Each number is 128 + 24 x the weight over the matrix's rms, rounded and kept within 0 to 255. Layers, rows and columns count from 0. Numbers have three digits each.

# layer 4 MLP up, 768x192, rms 0.316, rows 325-397, columns 96-191
145147132138114095137149098119104110103161113108110105112150097137136115149117127109129158122129112151130156183113118186080147147150113130129121106121098139124141110102193137113145115091125089129132123139093134124146160073100134158132092140108147156152171141098142182152126092112132141143
120156116106103135159118113144109133131135106140127140149102139113147150090154143136125161111133099194111137100120134165161119104172166121138144145090119109109125088154122154122118160130147125156180121113076096115122125125124110118118161127099126132139115142148104106164143148091133128131
140108075107136132145122135114198136133102153178127138092127143126122159132121130124153147183160119173142124151122117099126158107138115127144092099166122094141120158133184112092147073116127147096160096139143072168133110092126112121136101139080100120126124134096143133148147128147147115115
142102183131130143088131119136174125142125099133147129172129101137135113112121095140088125092165128167152123087143121125144123101135130137115135142129086110099118135112102124124146153137155157155093123117106135122116155144134115098127111151078099111115129143139161105123090108091112105140
107137138129075133151105111138104151152127095138103106130150122146122161140116104107113111114095069175135110105169093083118141140112154137142103130135145103131142130143138108168146087121184145158144097146128139122146154098121171102114179137133137107114103089129123117160129127095144141155
129093147129103069111140109117109127126115084125143114095099127140068114111101157105098132142135143128127119126124146127119123145117136195113094133116139087141130125123078134129144116163136143130178118149127153089150106143129090147096121127125111151105079169141143129103091123120152139138
141127137161148153148121133117105135129133110174171127121111146147074097130150142133127105100148135138147102127118104124137153085132142077127119133132139126124137136102138103140154092144131171097132106094154127121151125156110109116150124115150131136093097138135137160111163090141112092144
141140127148123109138113149131110107110138129103164155125112108132142113109091097120112087087147149125155113129126153126117131129100146125120167125141128098124148112148119161124151109136149129107131103135160130170158134159148138141135131132119117143114124105120110121118133154132126124139
166148107161156127162124077139130119113149081131166161168111089100112119155133116075120132097116130174118169130110120138149160111108133092153114169106104171137113128149138116139145133159114105100163158093097125111139116106094120170119185134147133092114130074083118124133155072126104149096
111149078113164147117127144137121100130199125146112136092130154147132189137121091097130127127157118161120095094111146176134161124152139096102127169105097117150155072116076095139126125166102140119143113119166118086151087148147138091128107092120105132121090075110099139120139079122154130144
117124130153123101095133081104168131168059099094095125130152138127139114123139123088148134117127092154149150133157136128096141127121105104104112118072133146146089124118126152076129084062143123105151169149108105132097098135153162103160125113144145123154135102119095116134133102141073069157
136185140095149138160135155109145087141141141166124124131128136090164090123154123160167099117180111161075127121117117127153108144166130102152126191128159116124154093160146109102174133149092135206150132145118154116091143161078096115153132137089121124143137092159100098140152163118129122115
097118091154121077119184093101126198133108128105122127141111173129134123114106131135126112157091143114106124092158103146151148133097157152132138134095138174119153166123147123127134131138113102129133120127135170154147105121166150141122128123122154112118108090132156172186134123118141116126
133142120159146122108152145139141162140125141121129096136092146135126133097126151117108142106135110117120137115121125132143167128112138129149141164132133117095124105138134127103129148106154134144135154150159127122109130114155115137136136110116130148118120130121154108151112146120137124113
161148134136127133089115165104101147131163161149122109130109140115126132140155135145099139134143111097126162132132141133144110115104119124143135151140136141125143122097104146117133116132144098110136118122129140111123124126144135112122139152110149141129123111148126106146112113137145150118
090108137132143132096131107110132143162163136113164101077185114130080141120134125130122143146120161132168146157115175153122145089117136120163118158143100168146067119152112156167121114092112158133159153101058138131144111116130151166105056163186123162105135131115156123120152115120126152101
133128113104134130176155152109109132093151147103144104137155137142115145163104074085129108100112163138176113123136077161149190143132134123184135156154150160111190098132062118143111150172110159117114091144145114095130136115145094079110087088132095137123122085130144194107128138143096160103
100137162141111099129172121163146147141168178135149155149114112117130114143172109177084159092090150132124120128114114136128131115100116143158110120109129132197057128182133155120077086141124142152096153154143098174112089136155148098088105152140127113094127140126171139107146155170139124089
124114108101130125146170092103130135145106133135132132137153102112138176144110137092160141124164137120109135135135174095119137144134151102092125112151097134107148145110125143078142080127163128094134111079119165128182120133103114129107125102129157141097094121114161071115157146177139172120
117157092114112137100106135056110156104169137132118107130142176157090084091120143104134098141116132114120126161117084160110141124127127171170121110114126113129111097136102131141140120111150131136161127109139072114128092166165163132109166121121154120142054125091072119104183155086109126107
109100148114103168145067108130096116087149146146139137118151169132131102111136100139087170130093099136148130083163053121118091117111120106133144121146134124127139119120155125083117113091143110118140130117111104089202104098093097148118092116113134147153143117108160137090154118131131178177
171189150173132147150137148124095084139141156121148136112110105106100124129117137103161113151102190137119144139134081147126094169102162113114087144107137134157142119114152152150134134146142142104118128148114115114119127108105098101101110078146114112149100092081115188139076161169155142112
136181114171107118123084148122171124142155068096098183162074167081192094125120139135106145166129161135124141130118102149151142164121092095165143142119146176112081145121105103089151108117131125114102136151132106156131073098087161092105116166139128104114116157136159125143151176126135076135
118149122151124109108097104118147125145098150134136106159165128141116109158120122150140130110110131142093098139121124130124117124127147156103103143115094122146110138162103092153155121130095158113129125093148115118114073109079098109091150112109146149074152142105121098143111087148136129170
172124143144122124145146096124157125130121169100155114127163130103106082156107177104090119164097131102117119070120129079121167147120089142103130108116146133131116105145126094144157180093136135150102123142101136190151136123138108115083126112103115075150099086145180160134109122098152170149
118117148221102118152099163167137124158102122148132158118102131108110152152125105121145109143096138138098130114120143137134069136113167147125144133165177142160144110126106126169153147113101113112130123118116120121090146116133097156112142126137098104145115133127115194135106156129131145116
158100116125134131127146136143122136144140116119111112110112122135126116109088113133103146134125134112134127117133157160139169133128121141118122145135135137105126119158164111124132118122118162128166122145132134139128080133132125130098134143142129140126148148133133160119119128142179132146
146154171138106090149131142103118115151138147159130141145144143144118139161138102123130154163141069155125143186133139155129138106137078199142162125116120102111153113122155180096150132128128123169098138072111135092113118143134103181151140124148118188115138162132153153139114113143133080162
102141120177127130129124161101121096093125143151176154136162084113138107104131149089113110095143106115117137118115124138160120161117147115101122086119122150114134104134141146103136176155130125162126147116130112091107100130151129099122131138160166136163096104097143185143136120071167112153
093127121114119111126109111132157152140108154126099126158130119143158131168118122129113081129120122095118185179142081143114152124130130135166114110098131142127156103157184133098139111114149121167137112100128093081130140103102132107127134145108109111099149078113108141131135170171118115163
133097153162161134161159139091127139156202158140100144142072144122121090105123126097138161131102078114152152118119108139136125144141128093125146108111116136127116128136085116137125147145141117129142166169099107158087126143143130166125126104059133159075131101105093128053087170096108147140
102117125131142148176135137117133137163095117130082155079087125093178105142114121143136146119132104156140162148165092160133124152124115120174124119143106136121159150115099114207117085140098106128162173122134123133158142130102140095162166067101081080122139125146124090142099134123113131135
143129148158128147145128142181130118123141134111102131106166120119112132138123121160151132118136141141128158162163117141132175138146120180139073091135162172071111124148147123132127123072114145142145131112071104102073117141157161126079103137110136146178116136129158127139109161172117145089
127075122123160144140132113139136124082192073106139099151148136070113087151140140113156115159082152122168127105157162171142107137115129135145139134126117110099135140132124145120126112176115093190127148111169094165122091127131076141097122115067122147115161142175093165125157083129136121181
107154113153107111148134080081122129179135154100115137108167130104119133122112164079153158110158122115117161116174107161151139114187092189170153126123120105105124081110083130127101167122133087137151102157101057113099097136080091091133132136154135127147111103132101092124125134129144100156
082128114130105087121152142159159093125134140105107088135123116082147082159155150128107151109105087128143082124138105099134135136117153158123146092128123119104113157143122119134111118109161127155145089184130122125152121111159150171131136120085143128146135091106137162122130142151107116172
139096124139127108170145119158108102123175129124098120131140135121113138101127095109172138125166134183140161091126107152150149141128113109150095127119131129167085108164123122110123134109111160163125136120125079087168136143151120146137151080145151108086133094141122103148100111072201186115
103128133148127130138157081107164110113081150127142099117157100069108100094104136074129121070118140151148158138099122097135142112125131176154126140128116109138100123098118095113176140108142102103111144129136153096157116097166119134133137171118082106125112097127106131058151113160146140114
144080153119120081201100144177121145159146140179132182125128125192118131118155198117138162157129123120114159135148138161164172089126142152166149130098143102132097138150068055156141103116157136122146105124113144129152165138153121111069179166149158124130108157137108148125116113116157137142
134098163109121124118120147139111115120122159114164099124168143103132136111117122102091137145119125145091095143140104108129112112142149129110126116115089137128143089123146090132121137109146090122111113168108131150093095102123111135079163083169117097126134171154105158128136147092115117081
095138145125119110106152114127148097146137144133138138153118141100114125131134096126130134127109144149092153142182138149139113123126165123178118078154158147156113123169129110119131154110095135158112116045137131106120157141148077139128107121111113127179122143090158112116092112110142129163
152116144128114186135153121132151146113122134172137135085114089133079112101146154117159136130092168120138165139085128094151122144130144096137126131105104140124145102116125134150087103083153149122113094129149122134127118099129156137115105156117123137138144187085145139133133154098148086122
130097086112142136117098113130146127176132140176105101161120137111091081134148130120111138138122087062164088128160144137131100135105148107110098126107164158143152117115163132135141135161121121124142133132133120156151145163203148140166134129147136143138139127152136147155165151085145061082
112147119166147142152147145104145100105161127154118156130149072113107137131083159113102176158146165117117115149137112183102112094125138132137102123118098112174140133160150120059097140108164113149187088135179180129112149087110107155149140129099097157126111116152086170148099100167154139125
166123129129133069162127100136154114125139146111152128117130120114127087085164148143120151134151099115139144130167119099115130149123130143172115114177148161135128095114163086143126129084129118165131143090109149143096087168105124124176122117108144099132140107123106160128107148132108154119
141163163160103127132117155099140107143168128083174096158129119091136130123149137145117091128074146098125105170171154113114132130152147136155144121118113127115114176147144175145142148092154154094136106147135136122144115146115131195129101134156137091150110105109126133125166109115096136131
130107151100138136166178135143112124128181174160103145125127112157146075136124131144121105167167119090166143126129126075149129127092108105125168096159094126164105086148107153115131103163143134116134178126120149130106133121103125140113154136099137113148086093139121148106117120103121097123
138138174125143104123111167138122087152145138147151141134088126165115104097098136158093129170120115130133150082128126143139102164151123139107129112144118092083090116143139124125122140147115139109141121178111126127110152089146141132153151113143128106123124176172112091097127164082133167140
103121127126170121116162149094129112111132139098112123176108106180164118147069105138148155095107132167102140138066147129125128086090142129212105147099083109120115113138089117115130137109153152129146135121121127123131081094098138109155129140123156138129093141138126124107123137105148136130
071129113165171127120105136100118116134146152148132131102113130128143160134120129119098153125154109108121107118139167142105160141153152097083088116145112119118145099132110103075147101127157109133111090181103169135142128121144130146139107109116144088173101100164108116095125115133155136133
135117129146118165083128099144120158146094140156120127109126105117092142100102125181131130171040119130105066143160129080114140096163111122130129140122138141097144168128147146146096094151145115149134146098127123125100139139157152134116103136108148136108135131110096149124124096097105108172
131176117121101126161138092139116126150104112149096156164151143135130108113094117141182115119119139142130073097165155115153122110098147138152102155113115123150127157099139169130130124166103061073115145148114151207155120119119154088108075147138123148120109118136158151112140183148102125135
137140147103082095122132145122143145144102067136129103173133147100132107136108134151139101133061107149131115133112151097110133119138098123137119135077122112166110104154136144111162107131157148162172093115091196068143124146127137112127155135142119096109123081118136130126094135154119110134
087132136120143151135197172127113123147080170138135168185069118123106125097092157135099112125089132093079132121165165139101139140162151161134112143146138163155124156140101137133109107127139133127128170113123119146109167114130124128099128111149129128119125099135152147104121140068132123126
132126162129106145139177094129143120094075092116169120138118148095114109073122128102173117128115100099135153141127139130130118131169113141104119140094136149090135123147122102123139096117084097119201109179151120144096101120149116118088138118128111189135087114136121139156123137090090115120
128100161143097177144131087125111137127120083121150141127147128131151147157147134131161112144132110110128112104119149112152140103083108122145096110108165134139146094138116128155154109167145108125158156170163154140141101134150088151139095127130128142100115165107125118176145133163138130099
134160181140163109168112139161150069145127080137137092129144118115136151113102145140144114127102133125137131133132150145144166135106132134110134125109176125124123137148126179138138132103151148108162106126121143129101123132141123107119115119130099103105124086116136139129147103132119111109
110141119095129150135131112119148126110090170131099089185161159149114147179136137124092114103071141087121167143147158137122142086108097140138145131101119122124076124124128155154107108102132111149120107131162099091160126154155136116133121166147152098128118113124151121142126144122178152133
137145122113160122157094097157134132135098065164155093135098142111106137116079162151129162118139111107162124186133133135136135148108178115079144133124120133143082138110116140075132117173155136138146129119138104109107084096097092110099125099140093092091148148136132121098167101100147109139
150155148146083124172138163120136128094134131169103157139139104128104094129123135153143088153106112111158141125139145127116135148133103143156133086111111091155103126170155146116116171141185104110141065118149094110130151116099130114164107108146068128133117112152073155139129162144133134118
150125129119166137123126115092082149130135120119127119140116142132118135153139169107158152133085120120129191135079109094118142145125139132176140104127099124149119126128136123147117100125096095157132149083134113131107098124147104119093114135128147140094099169156105119132104100110109110123
151117094161129140156079149122129071169137110132156131066131131115110123146109134118154156108131078129104108130120127143105134152120107137073141176153172072111153165089127121107114096136119136100135158084114165125125101099128159129109175126142090133066142134135148214164176126145168158169
104156137101122139130112110113128134119109151105134125110174096161138141100174152074170133142132117148116109134135113138153155128105109165130100147128155119124114112127156108120132052104097114133113107147147149117130092106137097123079093141157098164118120121165125164165157094149162105122
124119114122130155133120140151172105144107160143117120121139151101190141126111094160134117112151115181095150158177139157102128140078151142117085096140109165113108126143117132100097148133115130093175151111098108110082142182138157093181175129133101101101145178106100085129119121151169109163
116139122114148135152126131159107103153150124173133134130138118106156137121112130086136135129158147133153172156111122130115117150186130103146110078118098161115123107116112185118114165133172120150146163153130171094123108151140067118116126131109133148149165131124137144130127161116089133161
092100108151086104101112162146120128167119139141163132126105134122135121141111149143142104130103105130113095159120100133154156137110136125138118096137131127132149100095077175127153132124120092064131129109157147137142116064118106131121126066112105137145140111111133169129130129139099153112
126122106147073132115118117069113118131137118119153162098108162164144122080117139116173112141157130120093169125111155181145131145163132177126120114142107112132125170103113172142135133158109128080125133150063126097116101148180141155131152149206114118119077118134103137129141127104181166147
145174115120154155152136098113135072152125134191119154165121107116105108139106126130092087140133125115097082079147160123163137116147130127146122115157171140138097178108091160135146148144126111184119156128067172102138135146106108092152104139108138145090093124154093106131126094123104110139
108105167072116151100127150097106152103121157088094133118154157106117080118139122084132166067150150133152127106107108136134104150154141138157112127147131150120113130162091147116100133175151139136099140102167117160159091127133120144152107141162133148145104083123153156113125136118161104108
197121115101118126154154142110107150112129146169144114104116101140135115102136154135115124149110147112107118126123151089124110101136094097126155147095127147106117131140106207099103138120137155142112157168128114116137128087090126116122120146092139102114118146123123124131094121134165111135
108123146109152135119107113136149149150131118099120159171120124153132134132110111129144139171124127143129107125152109139114157151147134152119111070105132152114164147099124109123152137156121117174107092114133096108141106111126121111091095132116079122133115078143083121150147176148085171134
127099073165151127154148138112103125129141140127140136107143110139125097151083128147152103133131123080100188116097101086156100128131174162113099139142100155101120159124116109185107114142120156180148139122120102158108120129121121162100094148115122114129148139150134175125125112122173111135
151127117143083110130077125144149144127134166154133117123109149115080153135136118133160096130099116153125136125129139138154141121177082099161142126120172100115092114132095157199139103141178172110112165119136156164117124110115109109141156135137089165128113126113154135137129147094157145150
# layer 4 MLP down (transposed), 768x192, rms 0.472, rows 325-396, columns 96-191
166090124121147094098089133145135121090144120112132168152110105102139139149136074089123125117085102167121105100143128144136147136120160134141124129085148096144165125146148140143144128111127145178138173165126120098160104105116179123174144121157132121151129152128100127165116086178119155108
085148085145121103122168114104144113117117148108122131172122102125170158135101145145165145138128114132122171125119119117098101171078125126142121132122137131144088150096135097144144094113156088104110142115112156119126137108156130119133130122136123128135098118113156160135171085116134157112
138089090151202127136157113118093158168138121106151068097119128170101132121113157130149129086126098129134123146092118105103136130107116113088107116133111138107126150124121137120127159156098190112135093149117104134139126124131122111113149126151126163130135137115105141138126160158136106176
141137116187115148125082150095126111171155125105123145135125126127099129124094130141175140174086074151090135143114095148130123116096119093139126159113137124150117200092119133119101106150122140115115115116115151124129104145131109131103087137165104107133170127159138126113113127169097133131
147056151161131192097119129136105114105110158090100082164140097127160101098137126124145142080104123133215122112094108126099126106119140147113125063140099170152137149151132116115128132131096141112132089146150121136139149102142072130096151125151102113131133103142110099134115109131124171099
130128123127123121111136124133095129125136093087128126118145166134110098113151127119134160131129108133124150164107099130145157159137139140153133129147115119185123138097098126117141099095144158125116145139102181122176097142087150180105100151107090134117089170133104134140141104128075131118
137145091127114156157076134113138185131099175132098142146069149112171128118123112124147134114133165102119141142119118148122132136130171127084141136117139189133162149150096157131097151109147126124119190155116146091147122131166127126118142168158160113150131136171108086132083118143119091127
111137125133127121110154133138142132125137141136121110140131136116148119139103136125151159132141126130136150139114108143145133152123113125114135147125115131134129159125143134151109123125127116128144124107118132116115144124119132112142138113145125122147133144140145139110147106119120117124
130129114121093161106143123079167159133136116158151171113087145102115150136176136160115104119112111124115136106135094104114156113136114159175095148091131125139140077149123084122118182101126137134126165133130113113117150071179117102085129089145113132135143150126097170139130108142127138167
112120131149140125109098119111110139155147172119106160116132129127161150135121117128125133131135100108151083147138088164185160159141128155111074188156152138138109069111151139188158144151153162107120171097141099173150112167092098145095073100124120116104173110174140133123144131124111184090
141081133138083104172173080107129136160094102154133080152072102141173142142128101111149138129197153120140128093149090172134116119136121168105154107152143117115089130078114153109125106159094111101117119132136121114157131147144150134134144142152159175145101119124097103147161172148129104104
106162076097096101106131128121142128112117174114118121141167102088112103154205107092125122100095100113135101115139140134144129142140136127124138142151105103100115117136124139111107142126117140131137084119159114123119159134133145176151125134126123122158148158146121129079138110112149146153
107155128119118178124139169149107107149076142102151171106114118094131108122127152094152113097108135160133137101115140133161124096169134113116133152125116170156142100149182111136149143097123144128130128072090148132147131133134136118156134120117169129191117141163179143122147139141123161185
110165102168094120096163112134147135100126122123145148149116133137148124137121139112129150136151137143145109159128131108137110163123114117138116135150133114142129181155143145132155128182094127138105119093149131133119126121124137138139113153131161142108148132152119139141115123062143140113
110157124136097152124112140128123104140140132138157140117116148110122116142097128141135147143176142139139126126095129134131109170127115118124140139143128097142119156119139140163113098140114124143127119121124151130129149139112136111146147131128136121141119148131127136113147117123138143115
153160146098085120104031115128147116130143182187129170153135124138104138142168118113080142154115197121154124170132179107156128133124118157129055121170115100165121181112150143135083147112149183115131113090131186069102133078169164177151108159124126149121136121149109099086170127121136159072
156138137106162147126133168176124108171148107124104114138142133127153135135166141152152163101148128127109112100112099109104097154107146127147096120108115136109120139091112109081113138126106092149149174104192108139152145187102123149152066138162120061126150149112124144147110132127095164124
132137103118123112112138172144112118139121138116144098163138079061168108160165183135138120107093125104115121078130125115157144165136136150146113136136123156093148145166132088176137085131180151136117096113099146136114112141122110100132118142109119154175120090106156098082132141119137097148
123126138130110092149094155151163145120154127098144090107135150168144152145168142096135113114138146107170121113107138146153126148163129132080135137152139136103158115110104145142155100099114145131155177142114101147146136111106163163107140161101145117204108124081187158122091159086111116107
129151084106099162133122157155129138106111124108142126147170166129110089155126125148169131129157115128149078084119100103134122116161133079087168088179113137098096136132026139109174158124138116096119097144099101148089090124108150125157192197111129086162111084091135101100126157105107106096
136089151121105107103138123119127093175113170103141110118131126098104143127110127098135150146130161117097142113091095132121139127159112082137116143106139178090165107134111151137140134101117104125105142132131140107126135137161121121085134116106121115098136158136111123120168093136133082111
173098086178093113118108111146165178096114157165158110183161149139142148116144090152139122158130157132144156098110165162135117157150150139102114128132054137161180114140125104153093148101148126149126094090103125107181124124134154142112099077147151080147146138132145171173118148113098134125
093148127150138131132189137109102105142156155127129140164133121118187052148103138147145093153097165136170111152189118155126128189139114174136151128147120110120111094113135180068131154112126184167093091109110144083137136109140133118115162171159172144129092168164148149122162100107121067140
141164140148096134150131140133134144114126144128168096133118093149110129105145126105160134141203150150070109097135116118116123128181085108118142112110145106115122139145078145133151086136114141156106138182134105135102146097147169099152123115112142109143103095127164130138127122136101113106
094156200111156104134099027128130133172118111150132099116148121104084160131128119143150131129112111139084082115135145115087153132114137176077111107156110150114154108139117110110114089137161148161111110098185117133131123160113157103129110084094111169142132103106147124131180106102116092171
143149103108130090127116123128103124117124131097076121148092139097159121164138108098145140171110177090140099134110126135152082110155172148129145206116143118101175138104159116159114173165107136134139088172114151087148130117082126179142120119144136130139156118082105081092144151131123139115
098140118145127109109131146139152128140148121130148122138135122118141113130107127114136137149172133130158113148131135119111114140115111116115124124117141127136128142137123119134114103133135131111116124124115132138110143136128116127138114133143127116123127137154135129114135096129117101101
126136140101161159119159078139143118123140174109145134139113135107136166162124163138161144132164156102147110109108099119154089133188121119138122124156195081139116146132105103118152084152171118155122079097153127147139116122128144106134143122155113122112127159089107183063118109100115125098
137126086100131149160092130156134130161122128094117101131117107078134126122198135201140114129065110136124158116078112140178114133173116155127115143099162136147074172084121114114135142109112139139094135092115129141130145090095127113113144132130112103147136106095151124119104141142154151122
137110094176150108123146100157123111155111149140125058146125172151121119112155151103113142117146105178076149134142165136142125115081097156102136130116127150124152135104140129151134112108132133134105121129112113153099095104143132112123107144146113171143149129154102128090116096149120153117
144107142109167107125142104199120147118125133107085067089137098109159159155108137164130074096100147151119150089117097117129119156164099101174136126122152115130158131098097135142158109146151107165141137121161166082200146132165139125147148110155141118140129124133159127119143126168194123107
088116131141108141123195134121167113133122077139099119141110134119143141162132128145125138152127106156154121092134154129157147123108123101129152141132096128149115110082110122145107125129162123152101117168134140107160161111128124140115147129110087089138096130145129144160102136112119136206
154176171149147144137125172114111151077097140194155146118164118167101125161114089149092128129132135155095148122144146156113165151092109090129093097133135163076118157185191151148156141116135162134137161084130139126118117135182158109116152151144153129140140118122127131115101143082130144120
095135167122120164134145097124145068114171145113137149173114132111148135144127133119151143120119107163155135103146139081114110189135145107154164194159160150117126099142112097114130152184144161139089139093127107098119139098107149157163166131121170184169129138115151116115181088095160127157
120133121105118070147106119155141125148108120143121128128174166096063128107180118134132109110151146171082128121133128139137131177142160127117183135105125147146102116120137084095110146123117064145136124118054106126141140176119121142145139154086160147120124121115162076117131118154122161154
114089163119169157152096115091125121149137143129124118136127124123159133093149133141156100126150139121101113123117119129165115122109146128116153118148112113121123119127080104150130113114095145077121071162139128117142134092146122083138110089118118137149132112094171091116149137108048163102
101114112157114131119125135145081145120101149164130138126132119095152176130108115112186115094107116163112134062118092167105133137136151065167097104169139111142102133127150161116100139168092108108116116097139128139131118115104136124148123094147174117096150157123064156106129133143149134105
155110102124093125150185111134152138154143141127120155097125120114118151147130124115100147164175114164112113132087139150123093147101136136087118164169132128069117159161131124142151158101136171088109098140150118104122124138150143078109158103148124112099117098089120117155151125102122109160
191171156127141058134108089136123114111114156125185108137171113142117166101099191163111103104112139086129142096105108090123147132128105085192169119095139148134085084109110112141144141137141126159097118080110126157126157081148145129155123138105153151111105133161097111104124117106170126121
144122144151139136089108093121159161106104133126128095105137170167188090168120090095100112131126165108111145126101082127115153154138150120131146096139111123144137125174110101162130114154113132113100104136088116084118120124112074125112116070144125087096131102121090119135122114129110139134
083128133098129101111165130106153166137126139161112149107122116097102129104109117117107147169130123097092172144109110115134133106140170143107121105161182128123100148140127183127212138096104159150139136156124170185133124089143108113147136093097136142139161153126140142128135073119136101133
110080088099116157099123086112186135158134162143114158106126096130114130117163147126134137102149108126054124145130156133163159083063128140210148149127090127156150095094129129143141100109149134131137116145091148145154104167106140078136127134097144116121142200122125142094149155089093112127
091151154097150133098096113122096150143163140128078143142133135127134141142129156157172141163162093120132120127145124131165168143117124126124096132124145081176157072094127118117092118145140123123141099137140127159189134147123128085124110148092144109140131126118135090149114135149081096136
092111143151131129175094114174131120132152099105150059159134138117131164120119150144080113148136105109185146117128154110112179134108137144140161179132113138116115115133092094111117160136154121094124144114140109146133130137158182141118162132129151117131128151132057121160122113086123134126
121156172143141164151117129107108158106116151122151145117149113135162120145133137121085113117145125107088141104107104136144203137103116120136157117151102126111136125115146107149112104112133149126066131105072152127130160169113206116129155096124124118138161089117164106130079134099140077085
163101138197130106138121125118122161142129112146137102124114106136150097112146134114117121147127158098122108152125107109137128111140143114131159128143131152080109168158125134157111132127178121091132080134156121096169097154116138101106105133146133117168140090106130114126125127123091107123
151120117128135100144114096137119138163150155156188127157115108142098090139147132128137123146142104145148141106121122119106137129123192105130140096179140129143108132176122172105118108135109139138130152156136111136145111165142132104151114147139168161127097076102138189086108136097132141151
122141132142141148112136145097160138145159119176148130132090129128116085153103178119134155141102114103142093141078123108085119114164162122120144108159150157099072173101124146143159134130142115170113089139107149165136129117059147113160146139129120068137135100166113134121139164154111129154
115146109182138141140161115108127136101137094119107127099135135138132138124109128090174124149162128103078125081151156113143165087135115142144172112145127143147111131128117136152114165120135144127117173092171178135171153140109135141157187161099179146123186144120166109080129121147135162127
117105104145131147103164110122131146116134113106124103136130149143131166147119120144103108114141117095074149127095119125121140116152136120132114105089149099176166118105142133113123153085116140140146130141126086064142137121137155104130130101127121103147109093144088121116104113113101173098
150149166100119136177087137130124131118137186147127146119158154146123189161138095096161063171079103113197110118090147114107117089106114140159138133150114144171070148132148142085158142124136118112105149131175170102117122148158113137163099127112142140129130104111093150157124102172157116135
079115098110101159106136131124160179129084114155111070114205143126088149103155130129118138143141161142156098116126150089137114175126120139144105122132125109092072174124139167152096099149170112112115103122104140169137132156150196125180120130123130126131124088157167144128140108076141108120
072104125101101098107106163125147114105123095127127088115160168135140160101157132150180173164137161124147108124182104169138134159166130116133141172140127088164148125139126122093116106120119125147115142149101143130165099141160113103121135111124120181105109111137135080119110127172092126132
103152178104130156140136143105102112120106053147117123122168146172156146154141099131118144143167134112116126194127119105106133192089121130140092106116111140098134114096171148126172122154120148144124109150122116150105122106114120116067145122139137124106062131172166120151155109167157133165
114084087135132116129133104114095108101155107154188142140121114127123090128125143087132114132158127063115153137131153140149111155128171098102136114144152157105152128146122099118117141168091203167162131145173161077125119156145141093110170082147139117142104124113099117148061125063085083129
097136090131145106110118153102115116131113136170170099174109092166172147115126097153145168120141159106142143139120120146150094154104110152128141139153124118140112130134138113126088151125131102093158105080164155119106100090078170108145101143088112148128138166120110105113127116168146107145
117153083135129137068141184128157114111126125131137156129097145136124083127128093094121148119127121121115129163110107140149109120136119137119114106167122137139128138118139140137098104176121143106106100115114130104124145128126117115155152109124165120124130147108101141126099117144095106138
149115106157171103150149151153121130130098107132079092120130133108136171137170146131152087149125127124152167147119147137112162144130167124132145194144113095114105146133101096147182045146169126141053109172200170115134112129130105120156173128179181110092131099128156134121156077127117166155
111108146132170139162127156167125130134125163104131190172170166145117123127126104113121086101137121134127093116123158152136113110134096191154088155164116139132138160152130215134123142088139174118114101155134122149091133116112151120124094131106156122124167109138117108129138171155098133129
121114115090149134133105169116156163142115117121128166100145132117094127130149139136079104131109129158111150154100138135119126120122122106097146135142119153134104076096094135161134119092139101135144092109129150110120141130140119142124141158110174145123120136162146113119132139141139099103
147126142107156133106163114127151088107134154111133127143131128130116169140098152146126150117141149143115148158119142101114171130136137104105130126133145123110139149153153168125171121116132154141110113070124093137103105146115113092136154095120171102126123125118117134142099128127081141108
116087121143079137135159122136105146121098138143145178151128095135132118118109179153143140109127128138132163127096141152162096087089149126138159115106169138114089129107138148132113148151074131091139119137060104137109143180125139070110143127113154134162116054152165125139097157166125114129
190114129108148109123138111086150145093080113135144142064133134106170130097086121148128167142159112116079159119110138110163159147126167162083097118148156113159146105114152118061117121166181122100127153148092066148161096106129140128169132138122101157117153130145175110151108140129145158092
161107177142165103129120121186141174127115094115121115153125126110112132101092127160100095085118101113152153099114096141100102114168158135116125117117143116121101139121102141119147098139093118116154106089086168071128083173127097104090132126089116152135146182123144105129125123095090144164
129143108101141115138136113131162137147126154127130130122135163126154119132120125158147135130159132111130133183095144138149190131117126142125156132145132133130117110141147147142111106146127081114133113135153137111109145087169149123127127081142127144138130137144127146139137083081138093054
141118102122121089099147157166154114119131161097125158085180127145143170174069135137110081152130145088165171144134117117078122091118139108102106102127101152106131150126079128060136162116133126171131154145146122130120114130112168136121161097153127137141106131064126122123095129087098105116
148125105100126147131145122134099143116131161090128162142132161131118113140075112117131143143094106092079178111106139154169131091116134061121108135094108166134158132068123147080122112138112124071116182088162117136119141158170109135148126099127162094133142153147151121133152176112136097158
141111160145115133131114088144090148119122122094144153139131134131074120159098116119105109139133140136101144099066136154125170121115102170058172115120133143163105096109109162172107096127133131136152128155141127161168112137111133110105120144109146130142154126114157151108157129163117138137
087180120094083095126134153126106118167137151155148126115130165111132080142158111116151088141167133124124123108125082126170139132144141097103114108160130143127169194161106124159102097155128162155148130108093130170175091141106104114070143127138121190124153081146143149163159113124109124179
142142160138123115135092117098122141127149169143113130114113135141113164152117157112125091129117147157175114124123150140104117149121129137147134147104112131121111152126104106140151130113120098133124105103098118123123110106092147132130133100114166159159118133152088150121169146113145155064
089117135148148123135123149121109135106078171118141109128149161134087108111170126111153121139148131112141163155112133105135161120114105121129161090086104130143155111106118143125081102150160094093114165152156143125127166129133116150127145117129110171064122162104121132112121105128145130123
146143138165106146126135150123118143103106154120152162077105142144118171109146099166129127162163128115144140101106102102142118116150127125123132148176146148162125121133129122118136147137167073157117116125118157142138157125081117139114136123125105097129148149135123106142145137101121114141